{"num_hidden_layers": 22, "hidden_size": 256, "num_attention_heads": 4, "num_key_value_heads": 4, "head_dim": 64, "intermediate_size": 1024, "vocab_size": 8192, "hidden_act": "squared_relu", "norm": "layernorm", "norm_place": "pre", "norm_eps": 1e-07, "positions": "learned", "qk_norm": true, "attn_scale": 0.154, "bias": "none", "tie_word_embeddings": true, "parallel_block": false, "extras": ["some layers without attention", "gated attention", "attention sinks", "a smear gate", "an embedding shortcut", "capped logits"], "init": "normal", "init_std_qkv": 0.0276, "init_std_o": 0.0276, "init_std_up": 0.0276, "init_std_down": 0.0, "optimizer": "adamw", "learning_rate": 0.00219, "beta1": 0.9, "beta2": 0.99, "weight_decay": 0.1, "lr_head": 0.0231, "warmup_steps": 434, "schedule": "wsd", "decay_fraction": 0.624, "decay_shape": "linear", "final_lr_fraction": 0.0, "batch_tokens": [131072, 262144], "max_seq_len": 1024, "doc_mask": true, "train_tokens": 827700000, "max_steps": 4235, "dataset": "wikipedia_en"}
Each number is 128 + 32 x the weight over the matrix's rms, rounded and kept within 0 to 255. Layers, rows and columns count from 0.

# layer 12 MLP down (transposed), 1024x256, rms 0.0862, rows 26-78, columns 128-191
[[156  80 115 121 113 128 134  71 179 134 109  90 136 154 141 118 200 108  94 197 125 191  95 127 135 109  85  82 146  94 173 105 207 174 114  81 153 137 145 140  90 180 103 170 113 137 129  75 186 142  74 131  83 208 156 224  81 123 109 101 182 123 154 130]
 [145  85 103 143 122 136 134 180 119 127 103 124 139  68  79 142 162  82 124 123 126 131 160 130 119 100 149 183  93 139 140 148 152 164 101  77 136 110  90 115 129 118 115 181 127 105 193 138 153 170 172 142 129 135 174 128 122 129 129  88 149 118 171 158]
 [ 91 111  41 116 175 129 169  83  85 143 137 103 145 146 122 131 123 145 111 107 135 135 102 212 123 112  95  86 156 118 132 173 161 130 102  98 177 111 106 114 170 113 100 166  83 150 116 106 117 157 149 151 104 134 130 112 148 174 109 154 108  93 161 146]
 [146 158 152 124 119 120 114  85 157 145 168  98 151 147 166 162  71 129 135  86 124 187 107 151 120 154  82 136 149 148 123 148  97 157 117 106  92 137  94 118 146 121 123 128 111 112 145 123 178 113 166 145 118 124 108 131 121 117 116 147 128 120 162 102]
 [122 203 130 136 137 176 182 149 115 147 168 153 159 183  62  91 137 105 111 130 112 123  77 103 100 126 162 124  87 114  89 116 152 117 145 137 130  95 111  72 150 122 180  90 112 191 128 122 148 105 134 202 171 132 146 180 143 113  96 155 210 153 177  85]
 [107 176 132 145 164 156 152 109 119 174  78 117 126 127 156  93 137 136 134 139  81  87 131 147 135 137 170 174 113 121  96 112 131 184  90  87 132  82 156 145 155 160 100 149 105  77 108 144 125 120 104 123 138  89 102 124  85 157 103  94 115 157 128 106]
 [128 153  86 117 193 174 147 137 119 146 135 168 122 194 114 145 151 146 111 137 152 198  69  93 106 142 193 124 126 140 195 142  86 138 142 153 107 105 148 108 131 142 101 117 178 100 121 108 109 179 148 154 142 177 106 158 152 134 103  74 107 121  64 115]
 [108  31  99 155 143 146 148  79 108 171 115 120  64 105 182 127 107 102 112  76 185 151  87 128  96 104  96 119 115  96 171 119 167 203  93 127 127  84 137 120 138 172  62  91 169 122  61  82 154 102 137 119 110 159 109 119 127 170 100 137 178 105 141 125]
 [ 96 120 109 139 118 135 205 117 160 191 130  91 168 146  35 188 133 110 152  62 121  66  87  80 182  95 116 106 173 152 138  98 127 120 146 112 114 128 140 174  61  99 116 100 110 122 134 127 132 100 121 103  88 115  88 105 143 113 152 156  88 102 135 135]
 [117 146 145 110 131 137 132  99 157 131 130 129 129 144 151 155 123 197 141  98 132 147  91 142 153 111 135  95 168 143 110 110 132 133 134 140 146  81 132 137 148 139  52 105 152 103 193 107 119  99 104 116 135 109  94  51 105 118 116 139 162  95 165 136]
 [166 129 125 136 169 144 186  95 124 124 136  51 159 113 124 141 171 117 115 118 115 148  98  88 147 139 176 159 193 170 154 119 170 122  90 139  69  99 183 128  98 122 127 117 186 138 131 130 112 137 173 135 133 118  53 155 153 105  81  64  91 119 124 128]
 [106 117 119 106 124 156 143 119 127 156 106 109 170  95 152 159 119 137 115 115 155 190 105 170 118 166 150 157  76 152 108 124  95 148 106 198 179 115 150 145 197 124 174 191 144 140 121 152 142 159  65 133  99 152 127 169 111 109 114 150  84 135 170 132]
 [159  71 114 136  90 138 180  99  93 165 128 111 118 115 120 110  80 109 115 137 195 156 128 134 100 110 164 118 117 121 208 130 184 159 142 163 101 163 102 119 154 130 209 153 122 154 108 192 161 152 150 129 131 101 120 125 168 157 141 138 164 112  68 180]
 [ 73 114 130 108 104 170 146 116 130 138 160 175  79 110 136 158 131  71 142 111 108 100 103 116  87 199 157 140  58 155 106  82 150  49 122 134 105 158 144 110 165  98 149 191 133  92 140 178 166 125 116  93 144  99 125 101 111 110 159 118 134 105 102 101]
 [ 61 110 178 119  93  73 117  84 146 124 132 106 120 103 110 156  13 174 130  93 140 123 174 167 155 123 106 164 115  85 109 158  89 157 151 102 136 111 126 152 145 116 120 135  86 160  95 171 123 130 114 107 111 113 136 166 112 132  79 152  77 170 125 150]
 [139 150 103 153 107 105 179 157 134 110  92  50 123 120 121 107 132 145 157 176  88 118 130 136 174 110 120 158 131  91 145 105  87  85 147 171 100 110 149 120 157 121 217  84  96 141 162 111 151 107  96 114 119 129 122 126 160 133  91 130 147 157 102  63]
 [122  67  96 173 113 159 112 117 154 181 102 145 150 159  85 212 139 151 145 103  75  77 141 164 104 152 103 127 218 232 159  85 106 152 122 136 104 144 148 131  53  44  98  96 179 176 117 114 131 175 120 119 101 175  84 118 150 192 130 116 155 104 145 140]
 [139 144 167  86 150 119 122 177 120 155 209  89  73 151 122 133  80 162 149  60  89 149 178 168  86 213  53 172 152 133 129 137 163 154  76 137 147 119 117 151 182 146  84  75 137 122 128 142 138 120 133 146 102 103 120 138 110  75  76 125  56 120 108  93]
 [ 70  85 146 131 161 136 157 111 111 164 170 182 130  72 178 116 121  99 205  68 147 152 155  74  87  37 115 138 136 170  77 186 106 101 116 110 116 107 154 161 138  81 147 121 112 164 151 179 133 119 162  83 176 140 132 134 133 160 111 169 125 158 165  60]
 [149 142  96 148 126  12 132 147 121 114  89 146  56 188 114  98 153 131 106 176 106  54 153 101 150 122  98 111 166  86  68 120 155 126 110  96 121 109 148 120 121 144  94 210 102 136 143 139 222 133 149  75  76 100 134 135 106 146 116 142 119 190 173 201]
 [130 150 131 115  80 114 111 100 144  95 101 135  86 152 140 106 136 172 125 144 118 128 126 120 118 158 108 152 152 148  93 105 143 168 136 129 142 139 156 158 112 156 184 173 112 119 123 151 158 113 149 110 163 161 169 125 126 114 165 149 134 153 104 156]
 [108 149  88 127 124 154 170 170 139 134  76 111  94  92  95 107 184  93 122 138 101 195 110  78  67 142 143  87 176 140 192  86 113 133 133 130 139 148  84 112 178 103 113 159 123 141 113 145 176  97 199 122 103 124 117 125 142 132 119 147 138 113 156  93]
 [144  64  45  59 143 111 120 120 101 195 161 109  49 108 123 109  91 154 100 135  77 164 139 228 129 197 111 126 146 152 153 121 105 147 144 192 159 147  93 182 116 147 136 108  97 124 152 171 153 158 186 121 191 121 110 106 178  78 141 101  86 122 107 153]
 [136 120  84 122 139 150  97 229 116  85 111 161 103 176 134  91 119  60 144 177 133 155 209 117 145  78 109  93  79 111  93 116  84  98 134  96 183 143  92 116 108 110  82 138  94 140  82 169 132 121 138 118 132 146 178 191 226 163  82 129 131 160 189 148]
 [144 169 148 167 131 134 175 137 150  95  84  70 124 147 198 115 110 153 106 133 139 122 130  77 180  67 106 133 143 154 122 145 179 131  76 155 130 186 183 147 122  75  76  75 147 145 129 104 110 118 171 140 124 113 110  85 115 142 181 115 123 151 114 109]
 [154  88 136  26  93 134  91 143 130 114 131 146 137 126  91 157 130 145 114 128 145 102 162 141 126 127 143 134 105  88 125 147 113 119  95 123 149  97 100 116  74  72 151 155 120 153  96 133 167 152 141 172 138 118 146 124 119 121  70 130 113 172 142  38]
 [ 95 164 155 189 144 111 144 132 151 127 128  92 103  87 154 184 138  94 101  95 111 130  70  92 124 161  95  71 112 167 136 110 145 171 159 187 120 129 120 159  94 121 120 101 128 129 114 146  95 136 186 163 114 134 111 180  99 171  89 148  87 141 184 188]
 [179 111 110 132 153 122 120 140 135 163  81  52 150 150 128 172 131 157 152 201  85 151 118 125  65 177 158 195  83  96 154 128 121 135  96 127 172 121  92 112 127 127  96 139 111 101  76 168 107 157 126 146 129 167 111  92 113 128 123 110 131 171 102 157]
 [ 82 138 144 140 108 145 151 111  87 114 180  99 165 128  87 159 122 149  96 161 145 134 151 167 124 122 158 130  66 132  89 121 127 154 202 155 154 138 121  82 171 132 108 120 131  78 116 182  59 101 142  44 152  84 114 146 116 133 129 138 121  98 166 172]
 [ 71 153 227 135 117 179 113 192  76 134  66 101 111 151 111 105 156 100 198 106 161 134 134 150 132 182 133 148 104  98 179  95 138 103 141 119 111 109  88 149 124 129 115  57 137  58  99 159  52  73  90 154 167 130 130 153 148 180 160  37 151 118  48 113]
 [111  94 147 169 119 173 122 132 161 141 140 119 135 142  84 147 164 156  66 126 131  49 165 181 132 102 188 101  96  87  71 113 172 142 156 170 150 126 134 114 101 160 114  42 127 169  85 176  55 176 118 146 125 135 166 157 107 205 128  68 135 153 130 109]
 [134 102 142 137  99 104 132  96 129 139 146 123 156 155 118 121 131 131 168  96 107 127 103  98  99 153 122 129 107 119  97 127 142 129 124 120 110 120 114 123 137 142  94 158 153 134 137 126 135 124 103 191 107 111 163 109  85 137 125 130 124 108 115 117]
 [ 90 149  93 137 107 142 139 167 129  93 137 156  89 134 108 136 126 119 194 126 107 125 123 136 159 148 167 100  98 151 112 138 123 168  97 138 129 186 109 139 133 125 115 159 133 120 151 102 117 108 158  97 158 130 144 131 174 129 128 130 106  96 129 131]
 [ 87  99 117 134 180 122 104 146 100 118  58  78  91 121 164 145  79 168 149 175 154 180 113 141  82  77 102 145 146 173 148 126 159 137 111 101 137 133 121 139  57 153 121 132 108 146 106 161 133 148 104 136 162  69  91 135 142 196 140  73 101 124 131 129]
 [148 121 136 133 177  99 165 119  88 118  98  72 163  86 128  53 115 135 173 125 103 102 141 166 121 183 126 129 155 171 122  82  34 142 103 102  62 145 164  73 104 183 125  70 161 116 172 110 121 146 104 131 200 111 122 134 106 128 103 129 153 137 140 142]
 [ 63 153 158 108 146 127 130 133 110 140 127  53 185 106  86 139 118 134 164 135 113 155 101 100  89 166  88 163  93 129 131 138 101 112  40 181 145  88 183  97  88 113  89 133 156 106 150  99 134  60 146 120 131  92 179 163 161 183 150  77 102 162 113 144]
 [142  55 112 122 113  46  80 119  98 135 119 130 101  92 181  52 122  90 134  99  62 133  77  70  91 121 118 168 176  64 132 126 152 131 116 184 170 125  96 126 104  95 110  94  81  83 116 119 110 125 139 197 123 162 108 121  99 132 153 206  80 151 109 161]
 [171 170 117 138 127 162 139 107 135 129 102 100 165 102 144  91 110 177  86 161 147 101 158  63  93 125  70 115 110 100 134 110 109 142  93 150 138  93 158 157 108 114 147 117 146 137  43 139 148 113 158 138 124 136 180  60 145 131 185 140 109  88  90 126]
 [133  93 132 173 127  82 124 156 105 103 135 123  61  67 169 104 107 100  82 116 169 169 140 143 168 104 102 142 112 147 137  98 179 178  57 127 140 157  66 191 144  73 133 199   7 104 153  95 198  72 154 122  95 150  73 143 138 118 106  83 105 138 181  96]
 [152 156 140 191 137 126 142 141 116  92 116 135 124 152  80 179 165 158 133 174 108 130 112  68 161 196 128 100 155 183 150 126 145 170 143 157 146 109  65  81  79 165 137 124 111 108 118 134  89 170 145 134 133 160 119 184 209 187  53 104 132 122 132 115]
 [162  91  94 102 138 153 148  87 120 103 124 163 154  90 130 117 144 134 125 164 125  75 139 135 134 145 106 123 141 125 147 237 158 132  68 108 113 115 127 129 121 159 149  85 113 119 124 124 151 116 146 125 143  79 199 116 104 132 142 132 125 113 111 153]
 [122 150 113 104 147  95 132 156 129 127 122 189 161 101 182  87  92  90 126 135  85 133 122 186 169 181 139  28 126 119 127 151 188 101  68  98 140 101 158 100  70 151  77  89 140  58 114  96  75 131 183 172 103 107  69  93 123 171 179 140 117  19 131 162]
 [137 121 112 128  86 107  91 163  67 188 120 165 127 154 175 147  94 110 116 154 135  71 126 133 133 150  74 146  85 185  77 112 242  84  64 169 146 115 166 148  62 170  81 178 125  96 149 138 144  87  92 158 163 123 104 137 169 133 111 138 109 110 131  99]
 [100  80 160  88 115 137 180 111  96  98  77 134 172 153 154  76 131 134 139 120  87 130 152 114  48 169 141 185 175 114 142 177 179 164 150 110  91 167 113 117 109 136 176 168 158 136  52 168  69 128 127 140 179 153  88 130 128 120 126  97 113  91  97 140]
 [163  50 104  75 104 154 113 121 120 108 111 150 164 112 162 174 129 195 125 126 114 140 143 125 117 100 145 155  99  33 146 114 142 187 151 111  94 125 112 114 125 118 113 106 117 181 117 123 134 138 121 162 153  67 211 105 175 120 109  73 141  97 163 187]
 [134 111 128 108  70 104 125 135 110 132 131 108 132 125  89  91 175 131 130  61 162 146 170 123 193  65  50  97 108 145 100 111  78  93 114 190 160 109  97 164 122 194 114 146 136 110 172 170  71 121 129 122 157 105  95 118 128 124 113 102 172 148 145 128]
 [141 103 120 132 113 178 155 110  92 184 177 150  78 145 165 117  99 101 146  88 107 105  99 129  86 185 124 136 120 126 131 130 160 128  96 129  86 145 118 120 139 137 120 122 100  99 135 125 120 142  44 152  88  95 112  92 111 114  98  86 115 117  69 122]
 [119 166 133 168 142  79 116 143  91 117  78 148  97 139 149 157 182  99 152 152 180  48 110 177 122 107 140  94 116  94 125 108 123 114 110 112  80  63 109 117 124 135 135  96 139 109 128 138  81 127 147 116 135 109 182 130 132 124 121 170  98  97 139 108]
 [128 114 194 155 155 105 130 108 155 108 101 121 144 127  96 125 187  53 162  99  67  89 101 108 167 151 139  70 135 107 175 103 106 167 104 104 116 103 151 141 121 144 138 117 123 154 173 116 165  77 177 133 107 101 104  86 116 118 123  92 146 142 176 113]
 [ 88 138 119  83 141 135 110 164 107 137 102  68 117 145 105 158  81 119 202 209 119 204  78  59 127 116 159 109 132 150  83 102 163 161 140 128 133 102 160 109  96 132 109 126 151 156 137 118 144 107 153 136 105 172 242 163 184 151  83  59 121 102  76 141]
 [ 86  93 127 131 162 222 143 234 132 176 123  86 168 117 112 133 131 113 141 101 147 206 111 187 132 167  84  81 162 135 168  95 161 111 107 119  83 166 153 128 130 139 131 179 135 117 101  51 133 142 173  83  96 112 144 125 170  55  75 195 145 163  61  91]
 [113 170 136 109 137 118 186 120 133 141 146 104  99 103 152  81 111 167 120 159  70 154 177 131 150 137 112 169 125 153 155 111 169 129 158 113 138 103 144 137 108 112 152 137 135 188 132 119 161 140 130 122 151 109 149  85 147 133  81  83 147 153 165  95]
 [ 98 168  47  85 132 108 140 150 108 121  47 115 102 128 150 114 150 142  98 132  92 181 175 163 102 114 202  75 114 137 188 147 117 148 112 107  42 130 127 146 112  79  94 148  94 141 128 207 169 186 107 100 144 123 138 176 217  85 119 149 115 176 122  56]]
# layer 12 MLP up, 1024x256, rms 0.096, rows 27-78, columns 128-191
[[189 159 132 139 103 111 101 179 165 124 144 168 151 105 107 136 149 124 146 144 105 131 149 203  90 136 115  94 112 143 115 112 138 160 148  89 152  62 116 166 101 118 150 101  84  99 146 149  96  95 119 129  93 140 143 150 104 164 132 121 112 124 159 150]
 [166 121 128 149  78 179  96 189 156 183  85  75 202  79 174  94 138  89 121 138 178  81 118 144 152 106 148 134  95 159 137  44 137 138 122  75 170 162 106 140 150 156 152 103 135 131 167 113 155 104  89 149 103 130 102 134  99 150 151 103 189 104  95 130]
 [126 164 153 127  85 138 135  64 112 123 132 151 124  95 156 128  81 169 130 142 113 157 107 161 133 176 154 111 153 182 122 163 108 150 192  86  81  85  63 126 120 147 100 118 126 161 141 111 126 147 156  56 147 159 115 166 128  98  83 125 156 107 134 121]
 [116 156 140 131  77 115 132  94 110 144 105 107 152  74 120 171 102 165 152 190 136 138 116 168 144 150  95  93 139 120 157  92 121 185 183 132 139 121 149  85 125  98 169 113 111 148 130 148 144 146 167 104 157  96 174  69 149 123  89 113  88 107 130 176]
 [128 170 102  46  99 108 144 164 150 130 130  80  94 116 147 132  85 160 158 162 129 149 117 160 157 173 136 129 123 134 147 100 101  82 200  78 120 134 136 109 127  78  95 108 112 129 127 139 140 166 104 146  81 140 141 114 163 155 135  82 121 100 128 126]
 [167 102 116 100 160 175  95 190 148 109 109  61 178 125 125 130 111  63 106 148 148 151 175 148 144 185 121 141 150 119 144 147 134 178 161 104 133 133  86 113 136 164 114 108 157  81 137 124 173 173 152  75 126 140 133 156 116 117 147 115 184 121 105 103]
 [133 110 114 126 146  75 142 109 134 140 167  80 152  96 182 161 138 111 111 127 153 163 124 127 118 112 149  97 119 100 101 155 135 122 139 150 127 154  85 117 159 147 125 116 119 118 175  92 126 116 187 123  97 102  70 119 174 126 178 181 194 147  86 117]
 [128 102 210 144 124 207 119  89 170 137 110 100 100 107 114 171 170 118  88 174 132 122 151 131 113  98 117 146 128 148  83  66 106 125 117 141 113  67  96  81 184 155 109 123  61 108 141 137 199 144 116 125 192  94 100 165 165  77 126 149  81  98  33 123]
 [138 171 159 151 131 138 117 119 184 130 113 120 138 129 162  85 118 118 122 152 170 134  79 101 167 126 204 108 143  81 117 170 134  66 177 123 108  85  59 132 114  94 172 108 139 114 187 120 135 146 127 163 153 155 123 145 127 125 112 170 136 107 103 142]
 [203 157 112 162 137 119 138 104 150 163 193  76 176 136 104 104  78 108 128 152 146 144  94 101 126 121 113  92 149 200 159 111 141 146 143 153  86 140 143  70 119 140 102 126 130 171 106 112 149  87 143 124 127 109 122 146  82  74 103 116 170 109 143 140]
 [ 78  74 210  99 116 137 127 130 162 104 169 138 136 131 148 138 137 137 159 154 154 188 181 106  86 158 111 113 126 146 103 147 166 101 156 117 165 102 130 112 197 116  96 139 183 151 126 104 143 126 110 167 136 135  60 173  41  86 116 157 111  82 177  89]
 [161 120 143 139 102 161 170 162 120 176 169  95 114 130 116 101 103 107 139  90 160 171 107 117 195 137 149  89  64 143 150 157  99 142 166  45 129 140  97 112 104 123  94  83 127 169 132  79 140 140 168 117 133 124 156  95  93 141 122 152 186 139  97 164]
 [103 150 132 129 108  99  88 127 152 149 160 127 126 108 120 117  98 124 197 123 146 117 153 154 194 116 143 140 169 178 103 138 113 159 164  58 168 115 104 141 111 118 147 141 118  75 115 140  99 161 144 140 146 145 103 106 183 107 148 113  92 119  49 106]
 [111  74 116  89 150 197 122 142 109 115 150 116  88 135 117 136 156 178 147  95 130 173  99 158 113 182 149 125 152 150 179 156 129 116 158  96 103 113 135 124  69 139 134 104  85 161 113 110 171 117 130 131 153 121 170 157 117 127 162 111  96 114 150 106]
 [188 137  80 141 156 120  96 143 207 114 142  92 144 178 149 114 106  42  49 186 156 124 142 115 190 150 106 113  77 112 190 143  99 111 142  96  88 106 155 105 114  84 118 109 108 117 113  67 100 152 187 173 169 163 110 189 179 113 124 114 167  60 177 123]
 [150  89 116 150 161 147 119 154 205 145 171  91  87 108 140 155 152 107 119 136 152 124  95 135 112 121 150 100  79 178 134 107 116 165 132 135 189 110 142 112 161 101 159  77 184  97 160 166 230 160 115 112  75 131 114  88  95  38 138 107 159 108 128 176]
 [114 112  77  36  65 118 106 106 100  90 158 136 106  88  70 123 133 136  82 164 157 115 171 100 104 168  75 131  75 178 143 132 126 122 117 146 122  49 140 100 179 168 100 103  84 113 155 131 133 157 127 201 113 152 139 134 160  55 111 105 210 105 127 122]
 [173  70 178  75  88  89 112 112 131  92  82 184 190 195  74 145 151 121 134 156  62 160 153 128 136 101 170  98 108 126  62  96 112 148 117 146 103  87 207  84 134 139 166  94 111 112 139 123 135 131 117 108 197 138  99 123 104  97 158  97 189  36 134 130]
 [141 145  62  56 120 215 128 118 120 109 162  65  97 107 113 149 115 147 170 158 133 203 105 156  90 126  61 159 145  87 145 144  96 142 161 115 110  94  86 114 139  93  90 109 116 116 224 132 159 135  63 201 149 181 126 125  95 112 134 125 141  82 155 121]
 [156 106 100  94 142 140  80  73 182 136 207 130 116 115 139 153 113 163 114 159 120 114 134 139  61 116 131 126  91 106 106 137 120 126  79 126 171 105 100 113 128 117 108 107  65 157 166 144 136 123 159 140 102 168 158 185 103 168 152 103 137  53 113 174]
 [124 165  61 107 163 160 107 124 120  88 100 117 111 174 120 146 135 103 133  93 133 185 141 158 106 167 144 143 156 119 129  77 165 124 149 153 176 144 122  83 187 118 154 128  68 106  62 114 111 108 136 160  86 107 142 159 122  97  79 149 188  82 157 147]
 [181 162 134  88 122  68  78 157 166  86 155 117 121  82 152 157  80  93  94 155 111 177 152 159 150 126 141  60 117 142 115  85 136 161 122  86 146 161 102  57 145  95  89 132 121 153 109 159 146 168 130 123 110 118 100 114 161 125 186 118 172 129 159 159]
 [128 102  92 115 130 144 138 152 141  93 223  93 151  93 137  95 133 161  92 180 165 140 101 126 138 155 177  83 134 120 116  95 137 141 152 150 106 136 190 120  73 103 161 131  63 128 150 154 134 168 111  82  56 112 129  89 124 192  91 127 114  98  67 117]
 [ 92 122 175  82 131 129  93 130 174 132 115 141  92 167 150 108  85 113 111 197 176 106 170 147 124 119 159 120 136 136 117 148 121 130 150 116 188 121 182  86 191 119 157  99  94 175 129 124 108 123 138  79 162 151 136 156 132  90 148  95 154 150  86 134]
 [130 188  81 102 141 167 100 110 140 138 123 142 173 146 155 155  96 125 119 114 102 130 108 111  96 139 104  92 123  84 106 137  99 153 104 124 105 153 131  75 184 121 185 137 112 140  71  95 176 103 150 110 163 101 197  96 101  78 172 118 169  94 116 149]
 [121 153 176 105 160 102 130 168 154 137 129 146 117 134 117 174  64 119 118 166 139 127 120 170 159 128 136  98 194 142  80  91 126 175 186 121  84  76 142 110 127  74 109 148 128 138 107 126 133 121 100 135 165 175 141 175 118  75  93 161  97 110 147 153]
 [ 92 143 123 115 138  84 132 144 107 135 106 100 123 169 116 133 127 147 120 143 135 158 153 120 119 154  79 139 122 221 149  94 200 129 123 165 150 170 125  90  97 103 101 106 165 135  29 125 155 136 105 120 161 112 131 132 146  96 124 178  64 145 105 198]
 [116 165 155 100 148 129 109 153  88  62 134 105 206 117  66 159  41 136 112 161  95 170 154 114 115 177 200 102 160 160 131 166 121 149 110  97 157  99 114 128 128 188  99 128 130 108 113  95  80 117 131  45 122  98 178 107 110 173 117 137 160 102 158 166]
 [108 149 152  80 109 153 167  98 151 122 186 145 139 109  96 162 111 114 142 119 138 182 148 182 146 127  48 197 187 157 122  75 124  93 137 128 148  98 165 119 172 118 137 140  98 148 210  83 165 185  33 169 143 213 122  51 135  95  65 104 107 123  79 111]
 [133 131 131  74 117 136  92 122 128 119 181  96  87 102 125 171 160 129 141 166  66 149 104 133 136 107  93 120 164 111 124 199  97  71 120 134 144 118 200 123 129 167 175  97 102  73 186 178 125 158 124 154 140 123  80 165  98 160 146  75 114  98  84 105]
 [130 145 131  80 153 123 113 140 140 132 129 120  86 104 132 122 102 105  84 160 164 140 162 146 174  95  99 152 111 133 185 102 111 141 132 140 130 126 142 113 127 128 135  79 128 136 127 104 145 139 154  76 147 133 113 145 144 108 148 114 133 102 140 154]
 [169 112 172 104  58 140 111 148 189 126 131 135 105 105 172 159 120 123 149 146 116 124 128 130 106 109 190 171 120 108  86 162 117 112 129  86 144 121  72  98 207  93 148 121 107 142 108 130 109  73 123 188 139 134 134 177 134 125  76  68 133  92 110 170]
 [138 115 146  86 101 145 113 141 114 118 161 181 121 127  93  93 167 108 131 111 121 148 138 137 167 125  96 174 117 125 151 160 118 145 106  52  74 112 154 114 118 132 112 110  98 100 148 115 149 129 106 141 124 169 111 135 156  89 128 189 173  98 179 167]
 [151 165  66 129 142 178  63 138 195 106 185 146 165 110 156 121 124 134 103  82 219 123  91 104  90  78  68 110  58 143 144 134 131 143 139 111 135 118  73 119 100 152 144 114 148  83 123 147 127 128 161 159 125 125  90 122 133 135 160 162 106 135 116 179]
 [113 184 161 144 102  84 172 100 168 150 103  77  77  97 125 148 112 165 140 116 159 184 103 158 154 129 111 160 190 189 111 123 109 154 102 148 130 105 151  61 115  91 108 105 132 163 113 110  95 144  83 148 166  34  50 138 130 156 115 107 129  73  87 155]
 [122 123 137  88 164  93 134 109  79 175 121 177 143  99 146 157 138  94 106 145 134 180 150 122 126 151  50 165 110  69 156 148 138  92 121 129 113  80 106 139 149 107 138  83 117 122 166 108 144 134 160 144  98 157 140  74 169 136 139 129 147  93 108 196]
 [159  76  69 129 145 174 132 136 168  86 123 153 169  89  92 156 143  89 128 134  79  81 148 187 118  85 117 100  53 142 144 107 111 133 115  99 155 147 174 122 143  77 210 130 141 131 155 130 136  53 130 148 116 141 146  65  82  59 114 104 143  62 119 119]
 [169 109 103 129 137 139 105 144 157 138  81 128 196 113 103 108 134  72 104 153  89 142 220 136  96 118 137 145 126 129 118 102 118 207 199 123 136 138 114  96 214  86 112 103  81 105  79 110 157 116  76 113 160 132 103  88 145 160  68  98 136 134  71 122]
 [160  90  91 132 175  97 138 169 200 131 140  77 159 129  80 176 113 100  90 109 167 170 107 136 130 166  73 157 183  87  88  51 136 174 165 122 135 106 211 163  88 127 176 126  94 136 185 102 194 135 109 111 118 139 170  52 108  40 183 110 131  44 153 110]
 [168  91 163 169 127 165 128  86 183  98 114 140  99  73 101 137 164 147 168 131 173 125 119 195 153  45  92 142 162  86  74  89 106 117 216  97 159  84 143 107 183 127 104  94 156 121 120  90 164 139  57 129 170 196  99 177 142 147 176 150 138  89 112 154]
 [119 133  95 122 170 118  68 129  98 155 109 160 119 120  92 183 134 130 110 234 150 138  86 135 118 112 138  84 112 175 119 151 188 148 160  68 119  76 167 158 111 106 100 100 151  65 137 128 160 138 135 140 154 126 137 136 112 117 131 149 197 105 120 122]
 [117 154 115  90 126 153 116 117 118 162 140 100 115 104 169 136  94 129 113 135  92 132  77 174 112 135 118 126 108 115 161 182 134 113 109 143 138  93 116  84 119 119 129 149 150  96 142 153 161 145 180 117  93 108 127 129  72  47 129 127 113 103  86 167]
 [125  68 106  82 162 109 116 173 179 110 113  88  94 209 178 156 131 111 144 145  66 147 198 132 188 146 161 127 116 154 106 181 120 125 139 128 111  69 134  47 120 135 179 100 109 154 114 120 113 111 129 129 136 161 140 160 161 138 129  84 115 123 107 120]
 [160  26  82 135 141  95  62 113  96  70 116 118 125 131 109 148 159  83 158 181 149 122 124 136 130 120 117  81 119 150 161 112 119 171 124 153 166 112 118 101  79 141 169  93 127 204 158 128 105  78 108 138  72  96  54 198 155 117  97  91 175 150 129 145]
 [148 125 107 145 151  61 185 188 182  41 102 148 129 147  98 134  78 122  90 133  73 116  94 142  88 127  94 114 132 109 119  88  91 118 220 179  76  67 137 119 146 118 114 103 145  63 161 183 178 163  90 159 106  99  91 106 170 131 114 127 131  79 150 170]
 [126 100 170  64 127  97 118 142 149  80 127 115 133 131 119 126 156 117 140 135 115 128 161 165 130  74 133 137 133 100 114 115 118 120 154  87 163 132 121 134 105  96 130 111 140 143  80 140  85 112 102  92 108 155 147 225 135 154 131 119 103 126 182 123]
 [111 107  76 145  60 118 182 167 151 139 137 137 180 107 157 159 113  84 133 156 149 142 131 117 129 129 125 132 149 126 146  90 133 141 195 174 146 104  58 113 103 175 118  80 114  79 188 133 109 124 106  93 166 120 146 132 178 122 127 135 163 115 125 176]
 [123 166 136 143 221 138 117 126 108 137 156 154 113 164 161 128 163 162 128 151 117 138 136 162 155  97 173 127 127 149 102 114 198 154 132 124 143  94 158  90 124 130 183 103  51 168 147 101 140 128 170 174 142 139 140 149 144 132 101  96 157 127 151  88]
 [166 118 124 121 114  76  77 119 120  98 171  70  91 144 116 130 138 102 172 196  77 189 149 137  94 123 148 130 106 140 112 158  88  83 136  93 152 144 140 145 128 131 151 109 128 126  89  20 184 105 118  61 162 159 161 187 129 113  93 139 103 103  29 205]
 [163  82 110 119 126 123  88 115 167 144 175 114 134  52  72 121 129 125 126 137  93 173 125  73 112  87  43  56 149 107 130 116 177 203  79  73 222 133 119  35 216  98  74 116 135 141  85 119 129  96 139 161 112  95 205  93 142  54 106 109 123 124 179 182]
 [133 113  66 155 163 145 111 119 151 111 172 100 152 130 114 125  74 115  59  95 173 166 158  77 107 144 147 118  91 111 150 116  73 138 114 107 185 101  68  78 165 152 155 118  70 118 176 160 163 172 141 129 112 123 130 107 127 105 155 101 170 141 136 133]
 [140 124  74 115 119  85 140  41 175  96 172  80 154 107 121 136 116 121 162  76 182 170 146 138 124  99  89 124 105 198 167 112  98 119  99  85  82 161 127 111 132 182 141 103  60 167 107  62 122 141 193  66 126 151 133 112 113 120 141 109 204 154 128  85]]